Weights of a small GPT-style language model, trained from scratch on English Wikipedia.
Architecture: RMSNorm before each block, rotary positions, biases, tied embeddings, local attention windows, gated attention, exclusive self-attention, value embeddings, skips across layers, weighted sums over earlier layers.
Each number is 128 + 32 x the weight over its row's rms, rounded and kept within 0 to 255. Layers, rows and columns count from 0. The size above them is the row's rms in percent of the matrix's.

# layer 9 MLP down, 64x256, rms 0.557, rows 51-63, columns 0-127
size [ 87  83  91  85  84  91 102  97  98 105  79  92  87]
[[238  88  92  99 166 125 153 143 105 114  93 169 158 176 102  88 147 184  78 187 140  97  70 105  87 164 131 152 156  93 172 131 129 192 171 125  81 122 171  99 154 111 119 156 121 136 128 159 160 103 154 129 137  96 143  93 135 126   2 118 155 154 157 134 133 162 120 114 125  70 109 111 128  86 144 147 184 126  91 172 113 120 141 102 124 129 141 100 106 129 205  90 134 140 165 133 126  97 145 135 161 155 125  88 162  81 126 128 145 125 154 149  98 123  56 166 101 173 127 118 148 115  83 105 117 142 166 169]
 [141 103 111 105 125 165 129 110 164 125 114 104 130 153 151 132 108  76  73 119 125 158 170 136 134 108  99 134 112 125  42 121 120  76  87 126 129 171 124 147 118 130 188 117 153  92  76  90 102 141 107 123 109 138  36 137 106 183 112 121  49 119 121 140 100 126 141 125 131 144 165 197 157 143 109 181 121  75 110  80 133 119  95 159 134 161 100 120 123 113 143 128 142 165 139 118 148  22 114 147 143 158 129 127 125 125  90 101 122 163 147 110 118 111 109 126 181 135 106 151  59 183  88 145 112 138  98 107]
 [134 150 113 177 191 116 178 117 161 141  61 118 154  84 136 181 137 127 112  72 197 135 138 135 168 105 181 140 135 139  80 114  80 137 169 134 163 163 130 121  87  87 123 138 142  40  82 121  89 124 107  65 115 149 144 149 131 155 150 132 192 175 159 129 125 108 139 123 138 133 101 115  42 119 101 123 133 112 107 118 158 119 119 115 114 130 173  86  76 110  64 105 134 123 115 128 140 135 144 142 119 147 100  73 142  43 125 139 112 126 129 156 162 134 150 149 162 143 125 166  99 173 108 116  47 110 116 122]
 [110 117 127 150 176 110 153 120 126 158 101 125 128 152 129 120 127 178 151 128  90 101 178 116 102 105 129 138  47 116 149  93 119 139 108 137 119 112 199 126  70 161 106 150 159 107 102 129 146 110 116 138 100  75 108 182 128 144 133 109 117 158 135 110 123 160 162 101 115  79 101 158  71 143 166 125  79  92 157   9 157 101  99 164 116  97 113 165 119 112 119 176 110 130 156 166 123 136 159 147 176  92 161 109 114 171 121 150 128 111 190 148 103 116 129 101 123 185 112 116  85 124  89 155 103  87 128 168]
 [144 137 119 111 128 134 156  75 140 140 107 157 126 115 134 108 101 103 110 144 247  77  77  55 128  91 140 145 153 164 150 149 110 131 131 128 132 141 111 139 165 184 107 132 115 114 174 147  98 108  81 134 174 131 136 144 140 112  77 110 133 130 104 125 159 105 128 107  97 167 160 128 129 136  93 123 165  52 145  95 115  81  68 173 137 108 135  97 154 119 112 103 117 157 153 105  98 150 113  86 149  86 177  99 164 109 165 107 153 158  85  98 129 158 177 156 148 123 111 185 152 127  95 173  68 170 136  95]
 [129  42  96 106 143 176  91 107  78 157  78 171 155  80  87 136 117 169 120 175 183 182  85 137  77 132 169 140 147  82 137 101 143 104 125 110 133 142 130 140 133 121 119 148 180 113 161 148  94 124 100 165 113 119  87  74  96 120 114 100 123 116 106  92 104 119 120 129 120 132 190 140 139 169 148  64 110 118 153 136  80 121  83 204 119 108  87 107 106 116 101 135  88 163 141 151 137 176 102 110 144 109  77 208 133  71 134 121 147 111 113 143 145 155 180 119 202 131 142 174 161  68 132 185 114  81  74 134]
 [ 90 107 118 156 103 105  78  72 134 149 129  75  59 122 114  81  99 148 148 115 117  45 170 159 135 108 155 150 111 168 137 112  91 209  55 115 115 117 103 115 168 147 145 167  63 106 132 135 101 127 133 151 123  36 142 137  90 156 143  96 111 126 107 115 144 129 163 116 124 117  78 164 118 131  83 110 134 150 166 157 130 112 133  67 146 103 148 143 138 104 184 113 126 119 131 120 101 188 170 147 159 111 106  63 159 173 133 134 123 140 140 142 141 151 166 124 234  89 114 140 147 143 121 114 132 137 126 107]
 [ 74 142 119 109 170 134  89 108 153 112 111  97 163 131 142 159 156  97 106 123 137 125 163 123 102 138 132 134  76 136 118 105  80 168 103 108 135 200 135 121  37 111 118 137  98  95 109 159 101  87 168 136 142 156  89 119 145 114  39  97 156 109 123 138 130 143 126 151 111  43 132 162 144 137 144  54 145 133 118 128 170 119  98 180  95 190 177  90 116 180 101 198 117 185  83 132 144 171 176 186 119 139 131 161 138  56 119 127 133 120 140 136  93 138 140 153 191 121 153 153 126 115 139 158 118 117 174 126]
 [131  99 175 131  98 104  62 120 149 106 110 140 174 155 102  76 141  86 135 181  90 149  87 169  75 124 134 137 187 102  97  95 146 141 188 161 103 169 129 133 130  85 144  87  87 168  99 114 137 117 136 130 139 133 138  82 196 118 191  93 125 116 158 144 237 117 115 126 124 108 129 173 163 110  65  87 170 114 186  49  94 120 145 181 136  93 137 102 129 142 164 157  93 116 116 109 194 178 128 113 161 123 109 187  97 111  92 184 117 121  51 139  64 109 152 114 141 136 109 126 140 135 117 133  96 132 187  88]
 [ 94 197  54 155 111 137 133 119  76  99 111  90 141 117 134 160 132 166  63 106  46  98 111 179 108 118 137  86 137 191 128 154 179 129 101 135 142 170 119 130 120  85 169 131 147 109 127  61  54 140 115 187 160 137 127 135 124 141 112 160 133 107 193 118 131 106 109 141 143 164 111 133 120 110 142 173 115  65 102 103 132 130  92 156 160  93 106 132 172 156 141 140 127 213 124 122  56 128 187  99 119 214 113 153 183 141 110 116 132 105  93 145 132 108 150 134 132 102 125 113  99 204 105  80 189  79  62 100]
 [154 150 126 159 119  87 127 153 149 166 140 178 134 144 148 134 176  98  81 123 164 183 124 144 149 175 109 162 112 181  72 139 138 103 174  99 129 185 144 131 148 136 166 121 129 141 176 168 166 184 118  99 115  93 159 127 106 132 135  85  69 144 131 123 143 120 158 187 126 157 109 132 111 109 154 121 137  96 145  90 137 114  95 193 147 119 110 139 156 111 104 157  99 144 197 157 153  82 106 117 141 152 160 113 127 119 172 125  80  63 126  98 107 110 193 192 192 115 133 142 153 121 141 121 147 188 125 160]
 [137  93 133 128 130  30 117  89 154 151 196  85 107  77 145 160 111 125  98 140 173 179 142 118 145 166 104  80  82 158 126 167 118 133  97 124  96 162 145 151 142 119  80 119 148 147 134  80 102 143 143  97 117 125  77 100 134 121 103 127 213 138 159 137 117 127 121 125 136 178 155  56 131 113 154 115 104 138 135 100 149  98 103 152  99  96 122 135  69 144  74  69 125 161  70  89 129 150 164 161 103 171  84  88 127 162 126 112  91 134   2 114 131 139 174 160 130 100 137  93 144 169 146 130 129 109 181 139]
 [143 156 147 113 145  93 111 115 153 133 115 109 109 123 141 171 141 204 152 149 125  57 139 125  87 109 123 167 150 173 149 118  78 102 111 117 140  92 105 142 160 114 154 102  99  86 105 113  24 152  82 138 109 105 211 151 116 112 189 113 176 166 189 172  86  84 173 125 115  99  97  71 174 127 121 103 145  93 175 138 155 104 130 104 137  97 103 153 136 123 122 196 122 178 162 112 135 133 174 136 137 150 126 116 138 156  76 117 161 155 121 117  50 146 191 162 174 136 121 175  96 117 101  69 172 149 153 144]]